config.yaml
vocab_size: 2048
norm_place: "pre"
init: "orth"
init_std_qkv: 0.0334
init_std_o: 0.0
dataset: "wikipedia_en"
Each number is 200 + 40 x the weight over its row's rms, rounded and kept within 0 to 999. Layers, rows and columns count from 0. The size before them is the row's rms in percent of the matrix's.

# k: layer 16 attention key, 256x224, rms 0.0979, rows 197-227, columns 112-223
# q: layer 16 attention query, 256x224, rms 0.0959, rows 198-228, columns 112-223
k197,074,230,169,92,186,249,238,271,220,119,277,175,185,219,189,137,164,211,244,220,234,150,195,243,206,197,203,190,202,185,108,184,263,181,123,212,243,152,196,287,241,270,239,188,244,178,217,195,159,198,191,252,184,254,214,196,220,235,142,179,216,243,209,162,175,198,240,199,235,137,179,235,198,189,186,207,268,287,213,172,206,228,212,217,192,226,248,215,168,205,183,175,190,104,159,269,178,186,158,184,203,215,146,152,164,243,226,229,185,163,176,179,201
q198,063,155,162,203,165,228,207,265,155,161,148,224,151,237,225,235,189,236,262,259,147,171,267,201,256,94,210,234,145,209,196,250,205,227,208,187,258,275,174,206,201,269,176,201,260,217,210,180,91,259,148,233,272,213,168,214,229,124,259,210,200,226,173,219,194,261,203,167,188,221,240,209,241,220,207,228,189,193,190,296,192,175,288,157,184,222,167,176,164,255,172,178,146,185,211,225,208,191,209,154,256,255,189,187,160,188,211,190,160,257,192,142,166
k198,075,162,174,198,222,205,213,145,163,211,150,252,132,165,217,140,135,220,140,163,184,194,159,190,213,168,165,187,232,106,187,148,224,188,245,197,137,176,170,206,173,236,179,245,172,218,210,188,299,242,142,198,216,222,241,169,144,165,153,190,226,210,124,204,224,172,169,177,238,193,171,138,221,264,184,159,167,255,169,172,186,223,173,229,240,234,144,168,185,212,213,191,165,232,210,187,217,192,221,223,222,222,229,187,215,202,187,132,280,221,224,242,216
q199,059,139,203,229,209,235,221,125,233,251,176,235,158,286,251,209,159,201,214,145,251,229,197,167,168,213,169,175,211,254,269,182,158,288,292,145,124,221,180,163,233,175,226,191,200,252,192,251,162,150,185,180,213,163,181,214,223,140,215,218,181,227,139,152,211,208,209,241,226,224,146,268,212,192,237,216,155,222,248,196,200,197,251,187,221,140,266,263,225,182,212,215,198,199,246,191,173,212,226,220,189,157,229,158,196,264,226,194,210,221,197,174,176
k199,067,220,176,248,230,209,223,172,182,172,235,197,176,249,157,178,244,245,162,203,152,185,192,167,218,209,270,220,220,264,154,196,210,221,153,168,182,163,190,152,227,271,169,183,235,137,174,216,110,223,229,265,237,281,265,195,200,269,198,173,183,249,278,214,191,150,227,202,247,154,173,165,202,256,179,161,201,192,209,174,185,197,203,254,206,184,148,238,210,234,198,212,159,151,209,112,162,187,190,93,218,236,83,111,149,212,218,172,192,146,174,237,220
q200,070,223,218,169,236,260,137,144,199,175,243,218,181,198,173,180,192,172,252,191,191,200,178,235,212,238,257,191,281,222,220,221,247,188,215,257,264,239,212,213,209,145,207,223,159,204,249,260,161,145,294,281,218,90,159,178,193,174,158,224,199,152,209,124,230,199,269,225,138,183,221,183,170,197,248,162,217,184,207,219,234,233,155,197,208,210,224,237,172,201,160,211,194,182,157,286,236,178,225,216,241,163,223,247,234,132,210,284,214,186,180,216,289
k200,065,254,218,135,112,134,268,231,195,182,148,149,231,271,136,192,246,232,214,235,273,111,228,158,215,147,151,152,237,188,199,212,162,186,198,162,149,182,248,101,232,237,220,263,178,207,185,156,226,181,180,217,206,219,185,196,249,250,229,193,233,187,180,206,206,325,256,200,194,243,207,152,195,170,114,223,244,168,212,171,203,160,186,210,180,160,145,104,245,177,215,181,245,178,199,123,189,215,221,130,197,201,264,179,172,162,248,209,199,146,214,205,170
q201,075,154,230,204,176,216,206,198,234,180,174,219,245,233,233,152,187,181,269,211,285,148,165,258,208,159,208,233,237,216,257,226,116,205,170,190,186,117,218,167,198,242,200,191,242,161,164,217,110,238,150,117,219,244,165,249,163,227,231,216,175,190,260,168,196,236,221,169,206,211,145,173,257,165,222,230,218,263,135,214,121,187,224,214,124,180,214,167,168,145,109,221,235,257,179,241,189,137,206,222,124,228,209,158,220,207,240,173,151,210,278,147,161
k201,078,181,255,184,201,156,228,206,200,218,148,206,166,218,130,191,267,186,162,203,183,120,157,191,306,195,198,154,209,197,191,160,265,228,232,228,218,222,268,172,215,226,222,94,264,198,252,184,244,127,215,140,203,158,156,229,208,168,186,172,189,223,154,206,155,201,168,195,223,249,218,130,187,184,182,244,183,173,177,153,186,234,213,231,200,199,190,191,180,196,284,163,191,170,224,149,154,128,162,214,259,242,192,195,217,121,186,160,208,158,180,241,251
q202,076,216,173,142,118,209,150,211,169,184,226,191,212,234,150,266,147,181,185,259,119,252,210,220,255,216,228,223,205,220,222,130,237,239,236,263,220,208,207,216,194,35,218,223,255,181,199,217,183,209,249,258,165,226,191,185,252,233,188,174,271,199,175,230,247,158,200,158,174,136,250,192,200,203,229,227,203,170,187,148,225,247,120,181,244,228,135,152,229,236,189,142,224,167,222,231,294,211,334,174,276,249,243,275,203,190,191,206,148,171,231,224,241
k202,082,263,195,188,226,195,178,197,178,194,221,138,244,157,207,160,266,178,156,167,272,192,176,276,181,195,148,261,188,193,249,288,173,146,246,155,180,144,136,237,258,224,154,280,153,192,131,278,140,252,232,216,246,220,224,204,186,111,228,173,214,159,254,213,247,252,200,244,183,221,167,228,288,296,168,227,194,221,216,272,185,158,166,217,140,183,184,187,186,139,150,233,223,215,235,174,199,201,215,254,133,125,181,212,182,222,139,218,208,240,197,122,206
q203,078,156,222,104,144,206,245,218,177,217,175,196,172,241,131,280,200,172,256,290,262,191,181,217,243,237,241,252,240,294,250,212,178,179,303,255,184,205,205,166,264,103,210,189,234,250,227,213,154,165,252,236,158,124,133,211,206,198,154,177,220,168,217,210,170,201,212,183,204,170,289,228,198,164,219,263,159,204,218,221,196,242,234,151,188,189,174,249,243,212,243,186,163,170,194,195,251,133,273,206,160,192,212,195,162,203,206,220,177,191,150,188,287
k203,083,135,258,152,164,234,202,196,238,205,189,235,189,258,174,186,254,246,204,202,194,235,324,194,105,199,163,158,190,183,196,167,265,194,204,215,228,280,221,184,193,162,260,204,180,227,240,177,106,280,283,203,169,167,202,190,201,112,215,222,187,246,189,133,256,132,200,210,244,166,199,181,198,85,139,166,250,115,170,183,286,257,158,171,232,92,156,190,195,242,203,153,153,190,157,226,291,226,190,171,186,192,191,158,226,202,240,252,190,137,224,212,245
q204,085,246,267,200,267,241,183,155,191,198,284,218,170,219,195,174,224,162,226,225,161,166,181,199,286,146,221,206,220,191,188,200,142,217,150,195,200,207,158,246,254,243,224,164,222,242,203,186,156,262,274,199,123,150,192,169,291,217,237,217,209,200,214,177,192,257,187,254,210,140,226,192,237,119,207,283,208,196,194,223,223,190,97,99,171,231,177,184,209,222,211,193,237,186,175,244,162,223,223,196,223,202,257,232,174,269,294,232,198,202,189,194,186
k204,086,193,202,201,211,206,181,186,205,211,262,161,191,163,154,118,171,164,127,226,195,207,167,220,149,180,114,244,218,177,196,186,226,203,199,302,158,215,281,232,146,198,244,139,215,162,238,178,160,189,185,219,235,217,86,192,252,248,196,220,180,157,253,236,237,224,285,212,198,131,233,116,235,222,197,140,177,213,188,205,161,200,260,224,118,189,249,200,211,200,198,121,228,291,194,238,274,251,199,211,211,185,213,158,237,174,240,218,183,207,226,257,202
q205,104,177,259,232,175,192,193,213,198,254,156,239,204,163,187,131,169,161,229,161,240,181,168,296,235,203,200,262,208,171,201,172,153,125,160,203,148,102,219,191,190,225,147,186,202,215,212,262,210,220,176,110,141,207,103,191,149,205,190,132,148,228,199,181,129,141,221,140,233,204,201,220,186,173,211,205,159,263,204,153,101,206,237,231,110,197,218,252,207,144,175,232,264,263,148,137,188,106,156,192,149,187,162,195,246,271,186,189,259,194,217,216,150
k205,100,208,165,229,217,171,167,258,252,150,237,221,224,213,214,189,176,208,154,194,253,183,161,177,194,219,204,244,139,214,149,146,262,220,133,191,250,203,125,182,164,187,173,142,217,217,191,224,232,252,234,126,163,214,155,235,203,219,197,224,185,205,224,173,151,251,196,218,243,108,198,133,202,233,204,228,177,233,192,111,120,236,268,204,234,190,210,274,212,157,166,273,251,187,145,202,84,121,214,218,222,175,179,187,170,227,211,172,226,139,142,207,207
q206,100,158,146,245,146,200,300,161,269,216,236,185,189,212,312,215,249,132,263,182,301,282,257,177,203,170,168,158,270,221,240,255,165,208,206,167,182,256,246,204,171,187,233,211,199,224,236,181,200,201,265,246,185,156,201,215,177,176,255,216,246,241,207,172,196,246,124,206,188,174,145,212,176,176,213,255,206,253,255,200,178,229,132,187,228,190,200,275,166,211,204,236,153,185,208,158,144,201,279,260,84,229,159,187,223,180,136,281,144,162,166,146,185
k206,116,195,128,155,197,220,262,126,223,140,221,260,121,229,199,257,203,186,183,208,193,186,231,221,142,235,245,253,189,245,170,214,225,240,263,175,204,236,188,172,223,197,221,220,203,211,180,178,252,195,181,188,246,207,199,171,186,233,168,190,180,185,145,202,197,219,212,228,223,192,168,101,167,148,119,201,210,239,244,236,119,221,214,189,261,260,160,265,202,250,245,218,216,197,278,243,132,159,206,195,178,214,217,148,224,294,178,160,210,199,119,191,176
q207,101,172,173,221,197,263,211,234,152,191,231,202,170,255,180,186,207,187,264,154,152,204,180,180,212,199,199,259,165,214,179,248,259,229,172,200,256,200,200,216,239,201,215,270,235,131,166,149,291,249,193,329,200,226,307,190,115,143,144,200,180,255,133,186,188,237,131,152,189,136,160,225,275,218,201,209,195,199,186,226,211,216,262,153,250,258,199,155,279,274,223,184,211,138,175,224,238,260,195,274,201,200,163,200,225,187,202,199,126,204,214,176,182
k207,104,232,173,214,208,213,222,276,180,193,162,194,221,240,204,168,188,280,246,191,275,190,258,175,272,202,240,217,168,254,171,234,157,249,175,201,269,196,168,170,239,136,173,165,189,194,178,196,218,167,247,232,201,263,191,194,143,154,190,198,150,248,202,225,207,153,177,185,282,212,254,231,114,312,143,175,172,150,174,192,205,183,225,183,214,150,235,154,249,206,224,212,148,166,183,106,214,244,202,169,177,208,250,219,193,152,163,238,217,230,204,228,224
q208,110,228,240,212,168,208,268,181,210,217,158,142,116,250,200,166,243,255,220,208,147,231,197,169,229,212,257,223,190,223,161,121,213,193,217,179,172,205,157,220,169,260,189,184,254,199,160,135,210,137,212,206,184,164,182,210,169,203,232,188,181,211,167,219,211,189,230,253,202,197,188,221,197,172,197,211,232,243,129,163,97,184,257,233,246,227,181,166,208,232,178,133,187,152,235,226,83,151,208,291,202,183,212,141,239,253,166,210,241,168,159,172,190
k208,106,198,263,188,184,232,226,198,176,232,186,275,199,246,224,238,231,187,192,175,154,163,243,203,223,238,305,162,190,228,195,248,180,177,208,227,173,232,240,153,253,209,150,128,174,273,212,237,207,221,175,193,176,173,225,242,160,150,204,133,153,202,181,217,244,210,244,233,240,208,211,173,244,166,257,215,234,167,187,215,132,213,198,176,179,141,133,218,182,197,195,181,155,174,210,224,266,208,192,231,145,221,170,217,121,248,167,255,169,226,133,174,214
q209,125,200,124,154,220,248,222,200,193,176,172,215,269,181,222,222,238,186,179,158,182,231,232,146,259,196,220,232,204,255,236,213,258,262,217,167,136,209,249,244,184,161,150,147,211,212,188,161,151,243,232,229,179,200,180,208,234,253,216,223,240,175,194,249,147,262,214,165,205,182,233,240,185,179,262,175,126,217,217,196,226,191,164,204,176,147,240,158,209,186,184,233,225,259,220,235,163,104,238,220,187,158,187,281,190,201,289,136,172,195,165,186,163
k209,119,153,135,146,178,233,190,260,138,204,152,195,201,212,236,202,195,136,235,212,247,212,169,193,324,218,264,198,155,268,214,208,220,239,228,208,166,216,215,210,119,188,229,167,255,229,238,202,192,262,243,237,129,148,238,239,202,199,172,239,252,143,154,216,145,217,139,165,206,206,233,224,237,141,198,207,256,268,153,254,294,202,211,218,272,248,161,184,179,152,213,232,219,205,225,195,197,178,248,178,233,209,222,200,181,173,269,168,231,211,130,166,227
q210,112,159,238,255,185,214,139,186,146,135,236,164,121,229,227,191,200,268,191,205,184,212,176,142,134,203,251,239,257,152,205,225,245,190,147,166,223,146,151,221,101,197,259,209,185,194,258,246,204,181,222,172,174,184,256,179,167,181,282,227,176,202,208,154,206,163,149,186,172,168,160,198,187,132,179,172,221,228,224,224,129,249,204,194,105,216,280,259,220,182,187,204,158,192,236,225,228,191,172,202,187,198,133,181,262,223,105,206,213,208,230,224,122
k210,110,188,218,220,256,261,218,209,183,113,167,226,124,269,130,183,153,195,152,256,178,159,161,160,200,193,216,247,275,171,181,174,187,198,185,165,240,141,135,229,169,220,150,240,200,185,203,203,181,227,206,225,249,138,106,191,216,251,212,262,143,163,114,199,220,183,223,227,149,187,208,150,193,188,144,176,170,223,188,280,166,180,158,268,175,111,249,214,233,183,197,234,142,137,198,191,251,198,161,235,216,217,229,139,244,251,109,217,188,263,243,227,114
q211,112,194,134,199,224,252,210,229,233,220,248,301,264,123,226,212,135,206,203,173,151,303,215,163,253,168,46,192,206,270,163,215,89,142,254,203,195,230,219,144,204,208,257,246,194,174,276,223,223,191,263,156,141,217,211,186,186,232,227,131,197,208,217,244,230,199,169,197,280,206,219,179,163,157,193,163,239,217,220,173,265,212,226,188,200,202,204,193,235,238,175,218,210,184,249,204,133,195,199,192,186,193,118,178,182,152,190,164,220,283,266,172,194
k211,111,227,219,214,181,221,179,237,218,178,213,261,263,144,257,176,190,163,221,219,151,213,152,222,252,177,203,243,232,170,202,243,87,210,262,214,203,172,186,193,215,173,208,227,121,165,285,253,173,244,246,173,198,261,208,248,249,228,202,257,210,221,204,243,146,285,166,237,184,178,276,266,214,177,206,165,167,219,220,171,234,177,194,167,179,211,226,245,177,170,159,257,122,238,282,202,175,198,187,167,164,226,131,218,175,200,209,235,228,286,220,162,197
q212,110,241,185,230,211,130,205,217,167,184,192,205,134,221,238,116,214,163,219,181,245,197,234,158,225,269,206,163,208,250,241,220,219,199,200,159,210,169,170,197,201,217,248,112,290,197,233,249,278,215,212,128,189,238,250,274,151,151,143,204,177,158,213,225,145,247,225,192,247,253,173,165,183,187,280,248,202,166,194,198,202,169,143,182,202,169,151,186,233,129,210,289,203,199,202,222,211,211,154,148,206,141,236,201,139,214,136,232,163,223,186,201,250
k212,105,150,184,182,196,167,233,173,164,207,151,222,172,203,240,148,145,207,200,230,262,210,183,169,255,235,213,175,175,243,237,177,268,196,171,151,206,158,150,216,180,241,228,168,261,215,223,215,248,199,222,195,255,208,289,262,196,110,201,297,263,140,221,218,190,227,164,232,188,223,221,210,206,174,241,246,242,127,210,157,108,207,180,187,214,66,196,135,222,180,226,188,171,203,128,169,178,228,172,200,134,176,195,202,110,180,188,211,151,217,160,200,222
q213,121,239,184,202,249,142,258,174,173,163,150,116,158,176,156,218,280,230,149,173,206,193,233,196,198,174,224,144,170,217,164,166,193,159,219,290,179,136,226,231,197,263,220,135,226,195,218,201,210,130,193,178,141,190,142,137,126,263,186,168,181,198,171,190,222,198,181,236,139,194,164,250,220,220,119,223,122,205,222,209,210,232,114,178,113,225,151,197,209,195,227,117,191,217,210,210,241,174,155,209,226,215,250,196,200,158,177,197,200,186,190,170,210
k213,114,185,137,214,260,192,215,166,180,118,133,168,227,217,146,199,209,145,202,146,159,190,253,141,214,210,126,194,134,226,159,146,248,211,183,183,212,150,206,210,167,256,194,208,225,253,205,174,259,107,169,184,164,183,185,176,191,266,237,199,189,189,150,191,161,242,197,184,217,207,180,180,227,167,107,213,150,221,118,191,197,232,206,187,264,264,197,176,192,210,213,180,184,193,242,153,144,177,147,101,178,268,260,152,188,219,183,168,221,237,141,123,231
q214,107,171,225,201,175,202,257,161,161,182,216,221,166,153,217,194,198,180,247,82,172,164,144,202,192,217,92,226,188,177,197,158,165,236,205,194,213,136,147,276,187,240,181,227,172,179,209,212,208,197,192,175,208,156,137,190,218,182,222,236,189,225,212,232,270,245,196,166,158,199,203,193,217,194,211,247,107,217,212,207,187,193,178,90,157,193,224,249,224,226,207,212,205,204,238,269,266,200,143,135,210,210,218,193,232,253,152,191,247,120,252,167,241
k214,108,232,235,256,123,171,203,134,228,119,221,243,139,171,164,215,155,184,246,144,194,239,259,210,179,222,132,201,196,209,200,204,162,231,200,82,204,135,206,214,209,199,207,153,203,155,216,204,198,228,171,223,242,129,204,137,182,129,226,248,187,201,199,255,209,244,165,191,262,201,216,180,152,187,166,179,134,253,157,214,156,178,194,177,197,245,252,137,175,170,252,214,256,176,210,240,187,152,150,200,204,222,153,286,279,224,229,210,199,161,265,151,163
q215,113,257,183,237,155,251,227,205,177,246,219,218,190,181,182,196,117,196,183,162,183,140,223,212,238,217,276,281,209,209,202,221,174,229,206,256,219,227,263,142,197,205,134,169,239,257,204,230,189,170,201,234,152,213,122,117,195,113,225,177,137,196,228,237,231,174,235,224,212,193,158,181,198,184,246,193,237,165,209,151,156,241,173,278,249,151,221,275,181,198,187,142,200,246,152,246,199,186,246,164,192,221,219,218,209,245,209,225,197,162,187,201,281
k215,112,192,164,172,220,199,177,227,204,260,186,145,230,189,195,225,145,209,162,194,154,177,260,208,216,203,141,221,211,232,219,172,207,296,162,245,250,182,191,202,220,245,182,199,233,287,174,262,207,186,155,172,251,214,140,163,270,113,215,199,91,147,218,302,141,198,216,174,204,225,202,257,215,156,201,229,164,150,232,143,162,188,237,248,165,150,135,245,212,220,182,175,247,207,184,304,223,218,161,213,268,183,211,151,163,212,259,219,172,193,187,197,237
q216,106,266,209,233,138,216,260,228,194,195,140,173,237,173,279,139,194,139,222,139,218,227,156,143,189,185,161,245,197,128,186,177,201,221,236,222,120,202,154,186,148,168,281,157,234,218,190,165,222,186,263,240,147,190,161,210,282,167,205,195,148,231,128,219,239,206,155,187,172,209,179,176,246,192,205,230,193,241,173,207,244,200,142,254,40,217,170,209,208,187,252,304,234,168,219,190,191,235,252,141,175,201,175,207,173,237,202,181,161,121,216,252,205
k216,104,184,168,220,133,222,246,172,197,166,170,260,155,204,221,212,188,159,246,150,172,170,188,161,236,194,171,223,216,211,174,237,164,181,200,156,137,127,149,213,166,210,184,211,181,201,183,206,233,226,197,205,157,202,207,147,227,221,105,164,181,174,215,210,131,231,232,245,170,258,263,294,192,193,129,127,210,220,148,229,273,295,208,256,146,160,191,325,221,208,218,287,187,194,236,185,182,141,198,53,154,233,211,159,252,299,237,205,211,166,229,170,177
q217,112,200,215,134,161,252,162,251,193,285,232,233,302,176,160,195,147,161,128,181,205,138,186,234,195,205,206,197,207,153,137,168,266,208,125,202,264,146,169,207,170,211,184,187,263,178,250,185,142,181,197,183,182,202,159,207,238,227,173,229,217,158,185,230,200,207,131,138,156,177,207,201,212,144,172,254,162,179,185,120,227,153,126,190,200,127,173,275,208,209,212,229,236,173,147,257,204,183,202,177,242,212,207,154,151,254,119,242,260,224,172,193,233
k217,105,202,173,166,177,230,174,263,202,220,227,236,213,186,232,150,169,151,152,265,262,143,172,189,195,150,221,175,217,135,137,207,174,184,177,232,227,203,164,190,204,204,180,222,267,176,157,224,123,214,166,200,202,185,208,195,279,278,200,232,180,200,150,215,215,176,163,167,171,202,248,243,152,195,183,172,275,289,175,208,218,157,180,247,187,211,204,211,126,227,199,236,171,247,119,228,138,219,189,168,277,224,159,200,224,172,190,195,263,111,143,164,208
q218,123,169,186,161,132,252,215,241,194,251,203,218,175,204,160,146,231,195,189,167,188,218,140,119,237,238,250,217,165,190,187,191,212,156,229,259,195,230,120,181,157,211,260,145,214,205,175,178,239,137,214,148,138,161,173,272,148,210,179,238,264,173,197,174,141,127,235,223,180,150,153,177,217,153,194,185,226,167,227,210,155,209,182,114,178,201,149,217,172,161,274,239,272,153,264,116,300,211,139,218,158,243,119,154,202,118,163,231,264,150,191,227,198
k218,119,139,233,174,208,153,181,174,183,262,199,201,216,146,201,257,176,223,216,195,188,236,219,131,222,211,210,149,165,201,147,187,117,232,187,229,215,226,142,218,178,226,243,197,199,232,182,136,226,182,229,174,134,235,219,175,205,180,249,193,300,221,133,179,163,159,186,212,209,148,160,179,247,206,200,191,227,183,225,206,198,247,240,193,260,219,186,175,198,257,219,256,220,125,197,177,261,183,141,216,185,193,169,140,222,151,25,233,222,221,249,232,185
q219,105,139,191,170,152,183,192,205,248,146,252,212,81,151,206,209,156,214,220,168,150,184,242,199,211,220,324,216,234,254,218,197,249,163,245,193,200,205,198,276,167,244,230,198,234,173,168,148,194,205,168,233,245,154,105,215,166,144,96,280,253,181,184,229,178,223,162,237,179,158,205,176,190,208,220,153,166,185,146,178,199,235,184,275,212,133,185,179,149,178,287,206,169,181,189,284,151,120,167,136,201,208,135,177,222,173,209,199,234,137,185,198,165
k219,102,84,177,216,148,252,186,190,194,200,268,233,109,112,152,279,217,222,171,149,187,230,242,225,175,224,185,193,192,127,192,159,197,168,180,193,207,211,167,152,149,226,189,226,199,222,273,209,228,264,177,190,205,104,243,199,183,186,220,235,219,243,209,182,180,219,149,244,214,230,180,111,208,243,213,167,173,162,171,218,219,293,265,246,225,167,155,145,192,206,210,236,220,186,208,193,248,167,167,165,282,162,194,187,216,210,193,182,221,97,204,230,186
q220,112,208,178,199,252,183,226,189,287,98,163,219,200,201,195,125,224,233,238,119,159,193,181,206,248,228,236,200,145,186,244,217,186,196,177,139,161,175,242,185,269,184,158,165,186,267,207,207,232,171,224,197,122,229,172,112,166,214,159,160,268,279,168,228,175,205,223,207,185,210,133,206,210,119,176,173,142,267,189,226,232,224,174,161,246,213,234,172,169,204,229,247,151,172,272,185,215,219,154,200,153,211,220,179,120,290,190,213,212,220,233,244,219
k220,116,250,149,181,280,161,242,112,202,181,233,219,249,203,178,157,192,220,256,223,146,185,152,169,238,239,197,199,203,208,328,186,236,122,163,171,190,198,212,212,284,204,186,147,226,269,215,173,194,192,240,169,82,172,233,171,261,217,199,187,285,217,173,211,190,212,233,168,241,141,225,175,172,218,171,188,107,262,227,274,226,201,243,220,206,214,263,139,233,187,181,268,219,168,253,218,237,227,145,173,201,144,179,176,184,182,233,182,200,188,220,233,208
q221,113,215,177,179,202,208,176,276,176,285,250,183,191,205,163,178,210,138,214,152,240,173,162,165,281,173,227,179,179,238,152,191,120,241,209,208,240,215,222,127,168,179,206,203,206,217,165,205,193,205,221,213,220,186,274,222,228,183,143,181,195,150,213,207,213,255,182,135,197,206,125,255,173,312,217,262,311,202,203,122,224,97,150,231,168,161,165,203,254,193,230,177,147,231,266,213,210,189,171,244,170,238,177,190,172,233,267,158,179,176,214,198,189
k221,105,176,193,208,198,252,182,274,231,287,200,289,162,140,147,147,176,154,235,184,193,181,157,210,254,183,194,191,161,260,226,147,193,157,245,290,239,218,184,147,254,169,144,232,259,268,174,225,205,237,201,229,233,155,211,196,190,182,163,178,205,181,232,203,193,163,208,179,223,210,132,165,120,250,220,193,255,135,181,131,210,165,200,137,211,207,229,235,232,179,201,253,205,254,172,233,192,184,101,208,181,144,228,231,194,137,215,208,198,177,175,139,222
q222,117,180,271,161,229,247,188,152,210,195,239,216,149,229,242,191,218,220,197,207,195,165,188,218,171,174,162,181,252,180,71,281,113,272,226,126,165,213,219,230,196,205,227,150,125,164,189,200,159,177,191,253,164,224,196,262,201,189,132,134,198,269,185,147,169,217,229,182,146,196,259,139,215,182,249,169,179,223,232,267,159,179,235,165,223,256,224,232,229,176,179,120,263,230,188,197,260,295,215,217,240,225,227,220,183,227,164,253,295,273,200,161,260
k222,111,208,216,260,250,228,225,133,233,165,180,205,197,168,168,249,211,185,175,179,214,209,216,226,161,138,250,200,227,208,112,243,180,218,199,206,217,145,208,236,203,158,199,150,187,163,159,227,190,270,203,249,159,177,131,152,211,177,232,162,230,208,159,104,144,246,211,225,194,255,256,126,188,246,282,189,134,154,217,214,127,244,258,196,268,182,232,169,204,214,158,207,204,243,223,236,219,207,260,222,235,237,234,207,223,157,223,231,194,266,167,180,242
q223,106,232,246,295,237,188,265,234,179,193,245,182,231,150,256,243,183,244,252,144,193,192,201,219,233,237,240,149,177,212,200,289,105,211,121,260,210,167,115,190,117,212,160,186,179,122,193,242,214,145,201,223,172,255,238,240,137,190,205,200,217,212,208,139,157,210,126,195,259,201,147,166,122,261,171,231,233,174,236,222,214,265,189,197,185,203,196,183,222,247,207,216,200,209,185,277,185,209,195,199,165,245,188,255,195,144,177,194,267,211,97,153,174
k223,109,181,184,264,201,199,174,226,238,166,309,212,164,204,225,240,191,198,221,152,283,231,162,141,141,228,150,191,207,143,215,239,207,187,153,281,243,150,126,180,95,176,299,216,237,181,196,256,203,144,166,248,164,222,206,254,186,199,226,209,173,187,186,135,215,233,92,147,282,239,210,164,179,230,179,229,248,152,274,218,250,157,312,164,154,266,206,168,167,202,177,200,238,146,219,211,126,169,156,227,242,208,136,195,187,102,233,217,211,197,202,181,141
q224,063,212,201,210,219,199,162,161,174,230,131,213,194,246,220,123,219,209,189,186,206,263,206,129,294,174,235,221,160,210,144,173,205,266,226,182,217,180,168,232,142,276,195,141,239,199,125,153,164,180,203,155,195,205,231,193,238,214,237,241,168,129,167,215,184,232,262,216,173,225,265,201,188,201,329,174,178,124,180,277,126,198,238,267,118,170,144,190,211,136,232,197,214,243,213,171,151,279,262,192,199,108,150,221,190,181,253,114,230,161,226,183,143
k224,065,190,258,132,210,211,188,255,114,119,242,169,161,292,190,259,184,275,252,132,162,200,227,212,182,237,211,254,224,220,155,159,174,156,259,193,193,231,241,174,166,210,216,221,217,246,291,209,188,194,225,140,176,229,141,209,182,240,189,170,210,203,211,206,181,204,146,226,223,148,138,213,254,192,141,205,246,222,248,141,210,213,278,193,216,165,252,263,250,211,217,144,141,152,215,183,236,141,151,165,172,259,183,206,193,158,207,198,169,243,166,257,229
q225,066,145,181,178,223,140,197,205,159,185,248,153,191,215,155,227,200,143,205,183,256,225,191,185,220,131,163,307,207,202,144,240,212,211,252,141,165,178,206,250,196,275,200,234,127,182,215,147,146,236,184,190,237,153,151,165,170,263,149,217,262,188,120,174,190,180,260,116,221,178,229,227,202,209,247,148,220,215,222,246,111,173,183,205,219,122,189,184,220,184,251,191,190,253,177,151,142,163,211,224,178,196,224,225,222,234,185,201,219,225,201,209,222
k225,068,194,133,238,132,226,182,136,156,237,206,248,217,146,308,188,238,185,210,179,153,199,200,199,167,170,131,148,251,160,294,216,187,211,222,268,160,192,209,237,233,148,180,182,229,192,126,215,209,211,182,183,221,177,256,161,226,185,242,154,135,153,244,216,240,205,237,232,171,249,177,151,198,233,184,313,176,185,139,221,192,223,214,193,232,210,122,148,251,200,132,189,243,198,171,143,245,303,179,201,206,176,196,213,215,178,228,140,170,164,137,145,140
q226,061,193,231,195,177,227,183,256,132,184,227,219,208,155,169,179,191,172,237,240,119,183,222,204,218,180,146,166,156,228,208,211,100,195,165,255,175,203,141,129,210,154,196,224,191,269,238,237,191,213,222,213,182,186,176,240,130,174,181,215,154,237,267,191,245,252,234,174,188,195,141,219,210,198,186,195,246,200,210,160,160,182,198,183,148,121,163,152,278,230,224,181,158,254,166,192,294,248,142,186,161,144,289,270,245,220,195,253,204,238,214,213,245
k226,058,233,146,184,233,190,269,169,293,189,150,197,225,159,181,197,185,276,188,198,210,224,184,149,196,164,185,114,162,216,181,191,222,238,210,142,164,175,146,252,291,247,257,221,217,174,117,145,170,119,202,248,189,173,277,154,200,245,232,197,223,221,209,193,126,184,185,222,278,206,92,207,218,211,175,212,163,164,124,247,261,190,155,229,232,229,163,191,148,172,228,201,235,177,182,211,169,179,260,181,245,236,204,170,202,254,209,163,191,185,182,222,171
q227,067,141,157,226,211,142,200,201,203,206,126,169,183,184,270,225,215,213,216,245,200,179,178,146,220,186,236,187,144,233,190,171,269,192,231,196,131,226,228,297,204,261,152,179,228,166,194,205,215,247,157,180,261,227,185,183,229,235,226,191,222,198,124,233,129,176,196,171,173,201,191,261,219,163,218,187,219,219,199,276,151,206,241,317,151,246,169,178,163,210,178,173,191,245,150,197,128,189,230,222,167,225,151,138,213,194,257,126,152,195,218,143,157
k227,063,252,216,188,197,267,215,175,205,179,261,137,182,223,170,191,207,187,168,263,232,177,219,221,194,138,183,193,199,199,257,227,226,225,213,244,215,193,198,166,255,95,219,266,201,229,212,157,158,203,208,203,228,171,188,213,252,128,213,257,140,181,196,181,272,222,211,198,170,221,261,179,218,237,163,238,191,145,159,231,198,220,195,198,244,223,187,149,166,180,176,268,173,237,216,183,210,192,150,220,211,157,315,212,170,217,174,265,185,185,207,167,210
q228,069,310,185,154,199,223,237,217,176,252,272,144,249,157,105,121,247,163,207,227,206,208,163,226,193,245,201,220,254,215,235,214,167,183,181,259,277,248,251,242,200,154,211,183,212,207,175,159,200,125,251,275,103,137,234,171,260,167,111,167,213,229,207,170,240,214,189,170,134,230,210,201,149,159,226,228,146,194,188,166,226,207,100,149,266,250,240,159,277,169,145,138,265,175,225,268,298,231,216,195,221,133,194,255,162,191,178,280,220,150,209,226,275